Weights of a small transformer language model: 24.1M parameters.
Each number is 128 + 24 x the weight over the matrix's rms, rounded and kept within 0 to 255. Layers, rows and columns count from 0. Numbers have three digits each.

# down: layer 2 MLP down (transposed), 1536x384, rms 0.117, rows 507-559, columns 256-383
# up: layer 2 MLP up, 1536x384, rms 0.126, rows 508-559, columns 256-383
down507:130103122113114151127166090128095087149115150106124140102126100132152143109189114150104138144151085082143136167091158124099101152161129134102132170123156173149164146110130144119103083139108125095086145134126067119118151143109153096115152126109142163103140142124127097115121108129124097139131090119105137076180159096127132122191121110120159146139126099105156135177132136154092047127134
up508:173128137102162149118117116161148149117113105130127137147094118153146090141145121147156095155087108129129133139149135138092127139149173072088122104163150128188157144096121125138094157135119140104101176116124138132127069113125139148152167152085127117105150089121078144131121122131146132142154137175135134133124150108132126137111166126131111144130131145125081160120138145092132109149092
down508:118131149132102134128130144118116148090103125142148150125139110100098145110115134162122152142152130130119177106125136139125149111135120171171160129147098125108123114132114126125159127137135096137098129117138129098114155127130163145122122106177121117089109154172144164142161133123119111127110106131124141146133135125162168098124108098126152132122122132122132128187123115156144122126123
up509:124101176132135124164158133094163124142125138129106090153123120113114130139115119104147123154112162153082088090122108104126096126156117109148122156138141150161103148139147140136092083151132140143138143130082122132120112153155100094167100164110137156138121140110121151129108127153151086125113135169107163155124084141109125127122147125145130134115106156149173116098144155135096138120122
down509:115116119124153133093110158170125101098123153151149121160108107126110145112107125097163104121157140133151129131122140146141112096109118111092159131131107129158085116138116130119101136129101168091093140095140145122165112113115128091139118124138124091098094155124123121151163094105091113115118136134111123115150123134086112120122129138103130119156109131158107114098129105126120092168098
up510:132144112156161139163100120142173155122130143174097110149151157159136110126142128144092106138138141145090122133143124169115156152133128155128124121159119106132067129121121128150128146161124128139131132113159117108109128154088110128112130109148114092129092099148064131143127131157158144132125149106137114113127138138133116125132113118153164145127113114104139156096062143104106118124117
down510:127140180129130102099118142137113149140114139106118137145089120144100094123158138109136165119098104102129136138131105108119125128133156102078107139134143135144122133130175121115145139100142126117153121153135128156109134151125140147128104090148152161150119124097126132119130140130129136142089115144136128142115129096115107131130118096126144117145131111135143141130143154106091117119124
up511:127096118152137114118117129119113117171116132076124129098121113167118126126110135133130106126132111144147105155141140124110179088127131133113140128152148131133153089131148153081122169122103158119121123129136129153123107126123097189111110130138126113121134125153117094149169137109104146137149121131153117132098138136125132122147110105178122136123133153143158124123113147111132149139123
down511:126145146172149095122095137131158149162138087122108107144123152150084112136142143091128130159114126167118136162157101131120122103125118140134108085116045112140171132122137151145124131114120134161146128148117133134119044150110100114107108118081146110111145071164110124136096168186144161178132150090097129163102106109129130131130110111154117131140128152104146093149130159129159121156152
up512:096083149102131126109128109136149183148164030148085134100132136121111137190128134112115132126100131168113111153201094108130124125095100146126152114134116127132084122080152120137145121135159131113129167132152116124105109120161110085151077130121127121147129119049113115097120162110140101079123115129086095149128108123086177159117152115109060151086157085133096129172175150153162128190132
down512:133156099169109145145149159146139085142117130223122139083121142138192132187116103118137115128133136136107118130095103120146093170149071119166136160167173157115139121153139119101074113151120189154138207134121174133077082179136162120124115142157110176154088112173145139131075097122127124137154147116126098107103095103155173176136107138137116097114128123177137087132143158105107110174137
up513:132140128098073134112143118127122110110124153133134143120138161110123146135140144125138120130114125114103144130105123161136119126119108149156139134132140111151138125128146087131133120125110129157119135088128158150104092151160118143149135144131133161148133086157147112116147107116152098116118148126147146149114071132140131158120161135143082096137092151165141096126100184117125091141122
down513:137158120146111134147146119105067161155138113121127148157107125102120141156108176175141120110110125121124117162134148096134142123139133119113106109152123105145117154139144127121150133123164158128144113126162129112121177111138152124158120130138135079132131160147153135128160094166140139168129148102104095133144130140146109125098115120128143156123150135110123152168140135096133106110136
up514:123098130141111114166155136140117150129175098129162097133148124143145131107066103116112135108089085127157101133168149122118071188120169127089135168093083110103099156087110149112090128139108095135132161155092169108133143123092136113109119076133148122147167101119115081122116131174156119147130151127128138139123121127143123144082116101129166124140151117157167170141149117094141116129106
down514:079142142114144119149117146158129118097148141167104169135154126124099099126161153110138132150125164130097113111135124106155136139142178180136079097142178142132121108135143169152101142157147103144138122157133148142126125117139129112090148093127112105135101112106142120134139076115120132162151101118114113127086101129135161130139118143142080134170114145131145120136131124143089092131104
up515:110133148104146096114111091123085110100148137168088132097143088113170178135166131183116174144145188143104140151139122128131143132128147127098113138178157160101150125154120138100134095132135123119130153102139097145123095127182126172101141151111134105135148106132100123175091104147094139114151120137132145118141126161102122133123109117167135145130138148132087201098111179131139068155123
down515:131138093171108087141135116097125154092158127105108157114198148188134135173157150129143148145142078134145110139131164153137161096084125142121078168110164108091101088184100110088152165171173104107104130133144135123085117126149116107093116118118123126173089141156107158138119172083123155146101128145090136135100117105111189135156190174132111162136088142109115129142111176138108095143126
up516:134124139109110133125151129155116119116126075141097133104113127121139067094072135115111109127113098138109094114130099118142152146168146091131165125133134122125084083127150100133107107169105070142168146158137161104092123117135138071133068105142055110129159119077099093097153114155144058136139158111144148110141132081156080156097100134167124155166156088142128116153141119116123147165090
down516:110124157126126140130094089110178192149105171117146153152112132146087151144131112136111160112132113112124135136168133118152120142095148147141128124124156118116149086177087173145149090098146143134096163135105134112169140131133111162127131145115169167116136108114147161133105149124138140115128113104114108131117124131127101146156150114076129117132104149139156126138145110120154122082103
up517:156104128157156090141171128097106110137110142117122104116112153152120121113111112139126108107133128159139135133104128156127139142152160176154140084122131094164104069132118149113112131151130120118137114163122137140147105082123131153121112155182122119129126117122060149072131115099151151140130141121135146083115133104105156055106133125140107140131129124136105184137162126151142156109151
down517:131139200117161118174075138147111124150150127141173139140164091127127119119164161106140136118173167094166150106100130128135100124135151124123148143148123094092112104139172125093159117116134106160123134103141133115105126128116157132110106136072186153132151146140154102111091120142083097118087146088122146087136162097085096133119130146145162117130117138093104132109106116092121121132125
up518:169131148143131136122169130120118128098128129085117152121129153143130100131149143109117130160141137181120145114131130109139104124115133165158127088079108134146152160121146139128108118118137085162115140083165158106151087128139144170124116122096153120094127125115154118140113132129173123163156083147133154131100134127148116119140120136166126124119109130176164153137099137136106114174118
down518:122137125122095125146093112113114133149137137126141122111144122124144159155132110122154147169162132082128153133122113152144122144146165141123142149155140123110111111186135134116147133141130122102129127137156130164111158124110132102130158148119077136131102133132124104146126125127104122126142112119148101142157129157130114141160162131127135136145137104120152130115170155140100122114156
up519:114167120114130146107165139125089106102172099155109107127119084118098123132128123146136090158099155116103081124142122125065110131119148156103104119156118136098150092100120107135184150115069161108148121095111073131090106127155109172094181137111127143104140156134058138103119143145136138114118085099131110098106136101143156076128147090138121132162092109118126115134130124140197120109116
down519:144136141101112168074142140131107075139134144123107124147139079129130097182177100079138147177134092106145131136105123133129153096105130118153099102087165144122105143148131174140149119120171136118176136135170142118121075128142124121142107195147152083140193129117110088117119127084177173144121106171107119090085076109109085145120084177124117115181101137122138126144139149110088088160134
up520:130145122098097093115111125123138120106104116113109129142135135145134134103131138110144158141101149120147108168173161125136108098103108117129145119149120136126104100097111114171150148134111138131120112127138147139096095155147130155147126135154094147145108116123093127139140151110100132105088118154159120151130154111136128114107142091109107136127093121135134123152127147135109137132098
down520:194172150111129145178089080174148179123109148178118126103139118099115121153084130101124099145122177167137088143110119161075146149118075131121108123134147129107132098110124103118133123123147138126171150117130162131162154136144129120135143111095113119150120124123106138165133136147187095112165108129106136117155114135146043139166106119147124119109124080117115104106168158121183149115145
up521:152108121124108167162138096134127133055122076121130122114105101060127111195142113076074117161116190145090127148129175141137052141101161150172106126088106135134109081171131118161172119150141127101111106154148119108161185105123141112126066167108160107138153112145131124102135142107116150098150108152172188126108141172144136118122122095158152092151165112129120092163121103113138105120170
down521:126144123168150124130116127143119112108156128147152116135105170133121110110131112129121144078132104115155212083126126140118153136129079082103145145135109194154107149154113114128128162100135175123095130075145125142125146148101183115134109124064117108153101142156113117154125084116119166144118132116146119177134126167080153100111122153143128163129099123111145132158129139123098114121127
up522:140157147139128123183117145114111127151075142190173131141113103105114121086094119134109132112119127090130115099088117150151142113115148157107085153124104173106138129078154088107136154103129087186131108137115158137154153139148128164101170155148163111136109131150117116135116129149094110123110167144139152125116134103159107117143155114138143104080108119112097150134135133138101141123144
down522:144136104122115137117147119162129114117184146130117094110167100117139128178154108122127096112102111130134135123135165139130144124136120071095149092141130142165143109128124128119105108094146173119104155119124122106147132099125135159095118124123143139123160160130163122142165091124094158131185119123141171148117090158139145146126145126105140140123088109121137140132161121123134102137089
up523:185081100129157149132120110110150115104093120063055119180158096110126126148125075107161136124161118121128108162172106109091133143137154172165094103150143142103133112123138121111174127137143130154138118121127119127135088134136087114138116103105097125120121127175114102134153151107140096106125150121156189089150126134063124116135095140111126159123152126152136140178147133120155133137112
down523:148123120154120129116134163119126119124111072120112174127136133157108139111099146129107139097118120147133137141101130104118109135134152136120132131098136140127114141129104130132092110125130119148113147145161130132110135151137132138160135100160166105178094120138085119155146129079168084129117153127153120126167137132145087152107123131175125124157154124134128106172140141156093105120103
up524:134152125134133134134130107106135124156109173092120186121153115148094160141070108121104123135142087087105123135128103133134127159146145130142154121125148126125128145101129151144141140137108139150135153163108063103133114109159115146154138112101105107094133129153117136137136183181168150133114139153148141154124129154154111108133129152125073115095123132121119158144103127122112122097125
down524:120150101107102158114068138157091134099132122132135117105158125125150093153128138155111108105138133118140158163126105174135137108089142141112127160103124142121128116160142115171073098091130137137110105131143116120106130130104207122138134171152098155120178096107107147139149116076109106105152153144142115091111126112124151103105154148140107105099140133137094118098137130135102163105165
up525:082126163158164127118130141154133159099117081090130111157127081100120116107122120122133124123171100143082163098131097113139139118118169144123123125120130161147153108136137129109134108146135113148147184156195122111093123116131114163105125138129161132136134088177124163134129104120116152135112115134128116125151117122120077077125137169081110166069121154157134144126118127114093138092121
down525:152159171081160139146102135113106117124095082161118131129118155127157131178150130083163140128119149111156113142145141128132130142147090110105111100138132126150092139116117128176148170144146088094117106136172132125137107174155119122125148134161101091139142101119126143123111150126095142118162129119114103119128137137152132111148100144146136155141119079136133148103119139124129156148126
up526:102116159136180137158109133091136132177126159108109122113109172127150126176131122128170123117144136126160163088076122151101140127079108149144120149138090127130133132111139168115118117118163137172139121114119095104129124116124170135126168151200118084149124176150154152135151136082121142130137093119137134146155117111132163106103127142144157101108135102124107132102118128134133139061174
down526:101134117129132130140098141144143136151110160105138142137117153135090147138104139150103149137149148101130113149143084113103085142123099132145107156111173108142127155121173178075106126157141129153094123130130150142153135095112106131117121158151147184126135074118169118102169106136137134133123125101115106131123126095143146131140158132161133132098093094117176124094148125104125136129089
up527:137134135135141162133133076120137099132138143151138101090077094113123140123097187122134082132126100139147119106126131156110112108139102137134163115090139109137135112139103144129117136160128122129101134138123127127096143126123110117126142084150134115122104152088121128110094157148130105129139105126102164127093141132125100121174151152130095128150124132131129153139133118104146131084115
down527:107133130111176140105145142105152120098096087122137121146119111108168102098129099135144137133111129091112133117111113146117186133107153119100129134118105119141131146132107165141145132116106163141143092115148134107119159115137126153059115159152114158116099111160125145134172129119165139146097169096104117140135099108117132103097130102160139124079132125105112116120116117134123101157150
up528:148149178125121132113132140147144160106121118162109106087113155122149140103128075112167131152131107125108148126130183122177133160093172143102109107110177099126157108151127124133130111143133088154130142104156132143093125161117167084137109124088149145110143170148106162113134105128108099105158139151131135137119143098172091147140150127112119100175109152113129136124129133091121140139161
down528:125115077136137101098109104188116168085087176106141125116125110151141133123115181141111164134147107102150117145143126160122112136117170120122125121098095115161130134127128152118141125127140160129137056100134121174158102126141149136125109159135143174094139103111112093112171149106139136145117116077143119119133146185104106127150128151129157178136126094153187140101123160111132127158117
up529:150151127085176129138122144131110142108102146136105131149122130126140125096092122114121107137102172133101143143138124139125120125112163130124103107133135130151164122160161147121148145079140094137140100124122120134121118103183113127117086127145141136134071157116117138134119138139136102130126102090152107113115140120115070109124130122119158127121107106119122138126165103142153147094128
down529:123119130145124119119149121134122153124154103120095103093117132159149147145164133087119157144156128131114115135093079186090131128125117138174107193148103163137111140110157141157138124140086095152167147121126115137101095104138120136135180135141126132088200113129142153143128151109119132154120073130128147098150103110127191160110125155115154120120089142146145144123126151153102053152142
up530:134105115152082142133087162094108154126083100061150148142135162151157122145129092151133090130178118078135096135105177125106134105146131156141150151147119149183135141170147090109138114135123074152062143145102168128128132148132168153137108125127120180124131114153121111137162108139153131126126116072126085129157109136121134142143147129090106139098134123128163115083120166131141151113089
down530:102132127146110120105114131122101115101161177172142117150185120109135081117132187123119157118127126198133104132112143066127097113120145117127130143117151079112138112142143168103107147132142153094153126116134138111125137097127103117137156146149169168159099185134119093136103141108147124120155164150104155130100116142153089120149117132139149151156127145106085035141135150126126110149164
up531:103098092123159149107133127119133105074147164136152129130083126135119142122148148139146141129169115123129127107128134152131136141124140157142132142122117124112157138101137100130099132144118124137092156118124104104113144117131174157166114133132127109095134126125128077143120134117117121161176148152099115150110139141036101140135109084124172149119114142131112146095144176092141119156173
down531:160128148131139173143192125142121123150167151120132121114136145151148147101104130126086115125124092098133101130151135054140128144125090114133134131157132117158136114144070124131139096114143147147159121138093116112141086120164125129101127138084166132179108124086125147083165119133147105107127111166147126153132171096197075116154126174167108154130142114121129099146137145127134102113115
up532:117105107109138121094133102126133105025134131151098122144115138126112168134151133144150090138098075118140083160103137148150177123127147113107111126109119113170183105147147128150144143124145141156148159125121134102149103132126110113099125119176107169107125161114151129120116148113107133090144195147107131116099129091163128112166152145156111129178113118154111145140116081119106105149123
down532:112195160148119143131142129111141112187143140090131128124158123115087163152127122130116118155156161094149139154113091107127145154143174133138139108125118087118091164121145148140175093099151113140129126083138108151149118130110141083132069139106140086117097114108119191129148086140142102177128116086114115142132161142092161132039094086180118157128122112043115128131108178122163194093141
up533:129143132141153163116152126158127173112109146106150116147124138092170165121134105112126114126077130121143141113169147177107119135177165111120121138130121122114149121084110128153168126151135118123145134124132115129127125181131131122141133109139117169168136146116084127133156154074151122110138153101099134129133126102100145130120158151101129093122139129123093181137135098143105143164168
down533:145117137117115097124123131117119104149120102123104134112109065165118137115130085163117145135153112138104128144111122104134144145130154098076129126141104110104127153124164149123123156105113091147146124145179112094135131143158121117139088150133127182167142138144161133131151110111103145144122122087112083096147136080108128144129101146107149117129144117121130108135132119120133158071149
up534:111188070099121123086191150169104120114119135135111142109099094116161111127144112128147159142148091119133127140135134130146107116094098133115077192115080105143082117117132101136078114113157188124152115117169128075102109159148108151096098130132128138108145145145177086102174121120203137147150101077105118115131140140129080086119115153113138111135120135113160114110153161094114097091134
down534:121143090119148114139142142144098171049102134119104089162139121095127120154115104164106112084130117137140124094119125090128123120096104123105119123220142098116082112120096118130152182135092104156110069136124128139146128091148175132109094094122118134126156119130108155116130138163165118135132136100159121138123114166137154105151138061138105181135107127131134106114067139156163119149141
up535:115132139119165130130136140124112147074127172122103170136133122161111092123138135136118156147158165128077150158124118100119151110152169115115144144162108129132086132148137128112108143145125139126103123129101143112136113098118148106089124146131149157127113131167153133084119122116136131148107130142094115125115132126113132148135164153156142184085154154107121085096140136119150169186125
down535:117160123116139117143134119152083115092115147194109115142129139092110122136105133136129118118106116136100138111102154065127140154131123112126139147093115126100105137131102116109117173106170136165151134115095149117109131193114103097114114130108135141135111124138131123106111163075112153162110147119106125126088148185113089132149116102140132114146111118141157108101137126102131124119129
up536:102128110139106111171146141083114136113085098129133089165107124130167154087154110127108171107178113136131099140095141149097117155071152149125161089103165141115170139112154123115145117091086134126166117147139140138106080132117146145103166117112125165165126158128085140122108109075085094142116179143145150147132155105138160121106158135105117127146125113124120154140145120158108103069139
down536:170073149139107141133165128134130148112076082120160134104136176123092100130171115146087143105131126137114119131110134147133057117086079162141119076130190223118170160140129167130139112197130092117078115100116107095141153158106173133111165169122073150113063121154132124173119123157117119143136156177192108136165154139151112147118141080134149149101101073101127117174121165083078127149127
up537:117123121156139092158144144162095135160149144136155166169082160143176111084098131163125076144130081126152111098145095104161101118145153112125126113125070140173129115091092135127108161143098126103113164117148137134134117095094142184132130117124111151145145105120167114109097130172114129108158092122073120152101063145097168145154126109107134125121118142160089118125144124127105150158084
down537:105149124146117129140157125113148093138131105146108129115163098145155122130110141077107088134111116124150122096082145112141134114128124099128114125090101105094103132137091140112140126119119148117151123137113116113136091115123134186126132099125131128133106137127132098125169139105122140116141121144130136103157128153155108138119129092138126114170107151140135131135136148154124156114136
up538:128144168104186112135145121115097164113116151184107071115169113128167139124123137143167134114162154128085098127139129145158066146146141145136140103154154153110093174109117113112111117108125144133105119112100153132105143144097125159119105122131103108140119127104114140143124115141124104118148156136127174098104091086154133160153115163130160154103114152132135130170091069107207145132125
down538:162193126130133110140160179167123119153136095168084122140131140145122147146116170107108114094124151117111192156124158145131162150147113123108150113120134145169114112155100166024115174111141112119089136128124143131125108099172142163124132138089106121111109146184110139118132135153157136103158145130150090106178090113140113159137148163106127089113142124062079134120076155148141107139124
up539:148125145120139133108136108164123135132093121156184093123139126143135158110101122119172140127126145148168140134105143130081124157103114156145106112132148121098164127085162119128143152181147118109137135092116157131148134126126119152078140080119175141114104128116091142154121121141146087129140138118120154130104129132115100123132124136151169139102101135108132089122133126142106131147097
down539:115097116126102106159161136112072104153087113062109164079118121134118163112144156145105122094144138121127100158157120066142079151124133118150131139135121119145092137108162113122151126112155140117120118163101121105078126143142145098113153119140098180085142113104127142105158134105122146114136154134139139135169119109152134159148113139057120118119125118110125154165132145135164146083110
up540:133113080145136074122143100164178142119116111145098118138121112060124100132129136183173133090172141152121112138137105100139125085139134161158101116106133168135144099158136101114127110078123162130118110099133083119115129137101117115113118129122142136135150107122159154165103147131145111152101151156142136063137127111147152132104132145142147136093124137132171125147101114119147088157102
down540:167122185116149188132128122113112138085145138114142158095124129135128123108150164111109136147131134128147118117085140151133128123157102118140125115117114148109122159128135139162118162137101139113137090078133167119127111105120113101107143146147105116098115153111119118139106122096157114108134142143156134101117152146120078129141118128125117118135134076139127130122174151133111163097105
up541:149119159131177116139131106175137161157095148074161125103108119106128126138116159148102120172142139078110122130143149134131075097149127104128168127123143088139120113154087154093154131099130130176151126124120118098131151115084106098137172176146195138085105193116152171114116126100111103156099113147125142171134171092142121122110127137134121092137138123124088137145122115121155146163136
down541:096155120097062178122153112089065122107121104131128129142144123127115127096153108124124141110176163117145124159121112134101167088122128181154079077138120167169164179110185094121137115120166097129150139153106156157098147125149130106113128108168108139146124088140168152132130146124098076158116153067125136089113102161143155123109085096136077131098143098129129094126118147108121111093111
up542:117126093160095136105084132131162162127134150136120141158122105135124125147105104094133130130110125107147115133133194177136143118135108094151149150099096119148128100103155093107174149125131115091084152148146149122091162103108119160143095122126127120085104172155157136138124134100109162164148101140054126117102113118117091102125108080154118131147093129160099117150127089166126126122158
down542:150114139176074149122125091143141130129147106133178140141078155116108100097135149145133101133086151159106108108097106118148086106148144150127145147089117145099145134121128144123117142111113082128113165139170183077129110102115108169141119193120152102175127128130145097148111158143086118157114154104143154146160137115108149136117099133153109095132139097109144134112163116127147136093136
up543:116089108124120141127191129113154117107124138108123111087145123112154140103131100132152136106112105100150094143137181135068105134092117142166163068120127131133130152177123149110109066122115134117150153149160070105110170170098148121150100127096142139125159139143115135156128103147145129142171103156152129100117145117086124139149130133138125147144132233165141150119094179114120161147141
down543:151144129108142122134111093091150129121121112151080119157154118112147109123122134126131134106121151111126128122134109120134142111138144139105116096128124128120120138098108160169147167157149175155161128124135174119135109139131102131132128147119135115172156141127104084155144146102129155152121110110165098127113085110151165149138132097157151149123139115115135111136135121122141120160079
up544:121113113144102140139134130110149090131114176131128144146153080122128100131124138132140106105152098096116126096109148141155109138109104134114111135144127144140159134184124098122164106151124117169170151117156140137102112114146124135171119119103100155096122114144157134088109089122133130120123155168154124107132180128101135104068137144134112083121122127118132129115167120122153128105101
down544:156105177109123148135158112162121148131104115121126130127119142143105122135111143136103143147114118112129127126138147121133141137107154136131118136105121104154131075157155164150141144120096137152164147137130125129089122134143127136128099127164148130121145127093108133141127100086112100130080149087146140129096113114107123156159113114096128132122128158133131136148149095169129084149162
up545:112089146131118117143165116134121146105075130155162117160165121136146101152091090140146100155125113097135160109129127156112181160116109116142171106117105151147118146153149119110079110150134132121151100150156155171138123120098130125133116124138104087152146084095093133147163148101132105137174121145117130114123139105139125113112128121077129079082116163159171098136147092087122109167161
down545:132149138131146112143155120135108146124153159163093117121123097110165171114119142093109103096144119071169112161104114116149123118139160081101116131113140135132149134142112125127148143144184108136127130157164053100102133131153140121063144127147107132123156133123162127152111117131108153146116139115121116064119100096135143104136151137141134143107147143125120145161133141160111149105134
up546:191142144089155152095133123131126142099132111131097104149139094116132116132147131104163077158090098183154112157154102131172082121118143099158145113123092141141149154120155147159155090122132110156107151119131142106133166130092104156144108152116110138157152158075163111123158121120113096138103115109123152156111098123178139132124169142114133133135129145110137097104156099117114152139102
down546:154135156149143198130093107132097087161088088116131107110113071152109141163090129103107129127114120128178101113067155135151158151075126115118135121119146132137116140091141135140121108145108156096130161124146102112189173162104176125089114145123151149129114138101147132103166082094128114186196161135156121068124171098192103150102135120110132120193130100125107087088071148114134126127157
up547:109108106137129133123173152102133155110090168141134086111135143154113141127156147117161063146155108113144154123130114170101114141113097148177160137081047154158143157123113049121128125175142122113171141174184127110068145153074097104105103147155091121106161127160149161096103130125118137155165141120121163096094135126105110116076096122078092140114127130178062157102141098149133115144144
down547:095138132128120129132109121138100134115090083148118179141192071135110154095188151144105118144135083132202052116161128134104109184175134133147147099083110103200132087195125140138109177178141114112152129129087124101138084076132165075119197084105138134184166116072130123123137159095105152067138114171136160069088080125075056143112089094189129132105161147151163100122110131133136109100154
up548:144119130137116099127153123166148106101116131144136112149103176069160150105114156114142148138129100089118128139112120133098120116145117129142139103146124147137121115123104104101142108122126148123144130137141111087149103115121111110167128124132149136121151140177171134099144104130138160126104134130106100116164121140138124134137137199158110072159138144078142136184084132114149125163137
down548:160133134168132134158122129147121109097139192124133117124110146120115145129146127100099151109093135103126119141162154094127110100110156164144154139143160120104142136135139140121168088135141155133113131105157096136135093088121127147128122112082082138110143103180166107126135138148082107113159172129105132127129096137112120134132113102136111131096099141180189115144158137126146130114122
up549:149090137114145103101170113147123154107130121087142148129161118133086126132116145098125109147161108105133140136157104113132137136149132116121130126118098160162133137148155114098161119115117156095135142130134112104165093130144144144131092116147110142124132153088139132113127116132119114151124123130109142111131134138130105155141126172132127166161130144134148083157142118138134160160103
down549:122116114126151104125102107119137114129109165123141152106106117154135109124137124151117105121129069136166142144144109173115105117158160166108115116081169161145112158095117127159116170131127104125119112147151141120124147156128165148113106100097171116118119144124117102143148135120121142112113175130125140072167147135146153168109134092160123121144147160121104162089144150129105123108157
up550:143123169144169133145100142235140117110149118180092136132130136104125138112072105134085158130136164155135108117128114104109114175150120088108112107175143194150158131139138098115129153112122130149143156159181059123107130126132128165133150135148173102130146120105127110134117111101104109109141134085158158147073118088140121146120113106125125113133109111131126157110141136133137111149140
down550:108142098121170130146135140093138115140153108152151137141126119165151168169155148115130116115115074105067103102135081160172097139146144135141165118128120127093121129133101110098086139145092162110104127111117135098097168130120126128125123114088108168095093134165096166172136141109114099133128100175107135149151131160162139168137136100094138142134159098119133133094102133078103132149117
up551:157132127111123123106135139122112158110160146096140112149150122135110133136130156141127164110121114087133128115127128116133144148122124142147136132142146110142097124108134158120181132162154158130161097130117181119141156132163143181129097113127191115132118140081088117148105108134178134133145134115114138160109122135154130174118129128122148121164134182187157107166111103166125162121154
down551:143119135116156133142128111135136140097139100148149168156114122136128214134099106082138115115130125154128124117136155140140102136171151115105118174198112102138136156136119147168176117132093145104156133158177099132107136091130175115114108137150113128120072145145110171113118138124142128136095148115164111091102113161186136164148160113143080096123124192144083128118092100099149138153114
up552:102138160156102111138100129134107125162147117113148132116114097108154098165127121083161120149134135112154133172093140160148140184144180159140081117132126094136138154169142103155133102114114144114137121125097115120122121106133103131113112133164162139135130079139102142166104087141093162109123131124126132143119149154121143110153138110155131083123122100137130122115108159141113153131078
down552:089152126097157118165127169147140093114130136126124114134079146110161151122144069142124137171120109117134117131143147129106120131123077124138173117116136121112171113157106137186146174104128117138140091112132150113151123092110126101127126147138132087153155093086127146114125151129133147153090135141134129165123127110110155127143116135111156109172147107130137127100084104173128131117113
up553:186139159112132173140130106145128108162096101098124133121128128135169117153137113102099115096165113102077138105141099125160131083116130145125105073090108126155113141105132154083165113135121117137136112108094108135122134151147163125126116108167139169154148139107140144147137131157174117097152125156159123138138147131113128139093111120135073145134072133156168114139151110106130102118153
down553:134102111152154128148144146118127162126119126172113135098111128102136111103123114139127137099129114131119132125114111125121120111129154154144107189134116131085146097102120078111146130131104138087078105136152140145113102115149119097152153144118122102100132128141121133157105131112122111145112139105081138119172110191149097128138112135154149123113160128148114130134139151129104128152121
up554:140170113100132115137142072122107147132123107123108122131157158129132137128089155063122126126083143120136174136114149149122128098088108149105182116133154121120154113133158088118114074116132152151141140137110171142177132150202134127094165097124125163130181087151138158119057137153084174134138121135126102103137118104131120142100124128113144128164131154121120113109130134136104070153138
down554:120120094109117107112130104098142149121122120110132210138155120111126135096135138069092083095120111157113110127142149110060130193113123125105126106134144126128130111078105108158095115137096139144103091116130120123127130159095113124120099042091089146099156152147120115167109098112133109103097130131078095095108128112106120112174157121100132130153124097134066148168141139115120124158144
up555:119140138111140130149149124139162105120121120131118077114105162148189166144102104079111064114148133143145152132166136123105106145135172098112070154094102101161142128155158127110122141121139113138163118128165093122133127152155109160190141140153110079096102138146114114154141142132152120109143124170138177121120165121122151152085145103103116139109128182127128160110102216089163154102173
down555:119088114112141118132120172102128146135111151116079151112124150116133127165133099105128112174110147165098085109151102110129136105118088098093111128131129138125165127125127125161119125143119107134151126103090087140108130161110124145146097131139170137121126107112163094099123130155118151137131124132111112136111081119096098113156134118130183134159097066077122129116096148161151114179092
up556:122167116114152193164131101137107149165118141125135102130170115100148114132116111127128151136110183104128107130110110132093155151120160143108148142143118123138079112144086118108129096130116100144159147114156096156127128150154120099093146114085143137095167123139131170155103126114139096132138171105135137128158101124125129136112095116124099163121111147133103162118120163131119106100107
down556:125122149125137082133124153151130129105128095146095134129124126177154094123178165117121111123111158139137135163086115123146119105120155088138154139126120117090173132180182158140160132118107147097173114159152129138150151140170115130164107140076117124122124102100158146135099129133095123142106127120143139128132069109134091106127128144167110109132183127111138153112146149128083094141150
up557:131152135160133142133147135159135148111160127107166111119150140079159137145094081125120149129109157118180136101145119123132127137118133132169126144116188130129095131152123153116088117136147124165095132145125113120097109145105157126165108118135130175146157107092128152091118123122114129125101117130142124150134115111143139105108138129143149141141138133151102093124162125147142119139125
down557:139119136207141081120099126103117099094125109124098111129065119133132108166135134109158172137160128097116143170177129156157138150171148131149129146137161127124134161142172126125115153122136101159128128160146158123119105071153150125117093141139130133123088135115149106127088126164109132142076188152130158128156160104147122081103128118128146098134142133129111137157117144127110132130136
up558:130118118103117115104131120066135116128159172082118145127118143108144122122077136112135133163102167149123142112155142139115114158116112090126147144112068099093145102115112133109116117095102123099127138149125130138098122150146157143135122116086138141109085145117140114118120083127063135134106105184155123145135105108110149114088153185112160129121145156130119120081118158115158175140164
down558:150137113103118122103092147103137109131126110164117112116142107070105108147122095135116136086118145139096134149157116135137143141131124152140124141150170122134157147134125143108142113103141115130120111110134114142123137146124099132126103120108125131141138103126111132118137140157138125133142101089124110147137142128134116140120137135131138125117097147139137113116109081153096126090102
up559:165105144153192088128146101130114141125147110117131088106135133098126118101105118159145138132148099100143133105085113144110156154122146144137122172118148096145154144092120153133114145135097087133102109161120125161121131143111099126154119089138136126122145093114142107104108124104087123142118156100087134135166158149142153135142142153163121143115120157162139159156140109159122106097145
down559:113161166117089145134152139139176122092142113136111118180122150132117192112147142120110129101131120160150145115134116158124144118131119110125127096124130083136123112105105151146103129147167170093114164134121128094138121094109124103095142114156125100126127142102134105105119114133160153152160084114136172090120101106138125146117150120116131106164110129135117110154144157125095133151127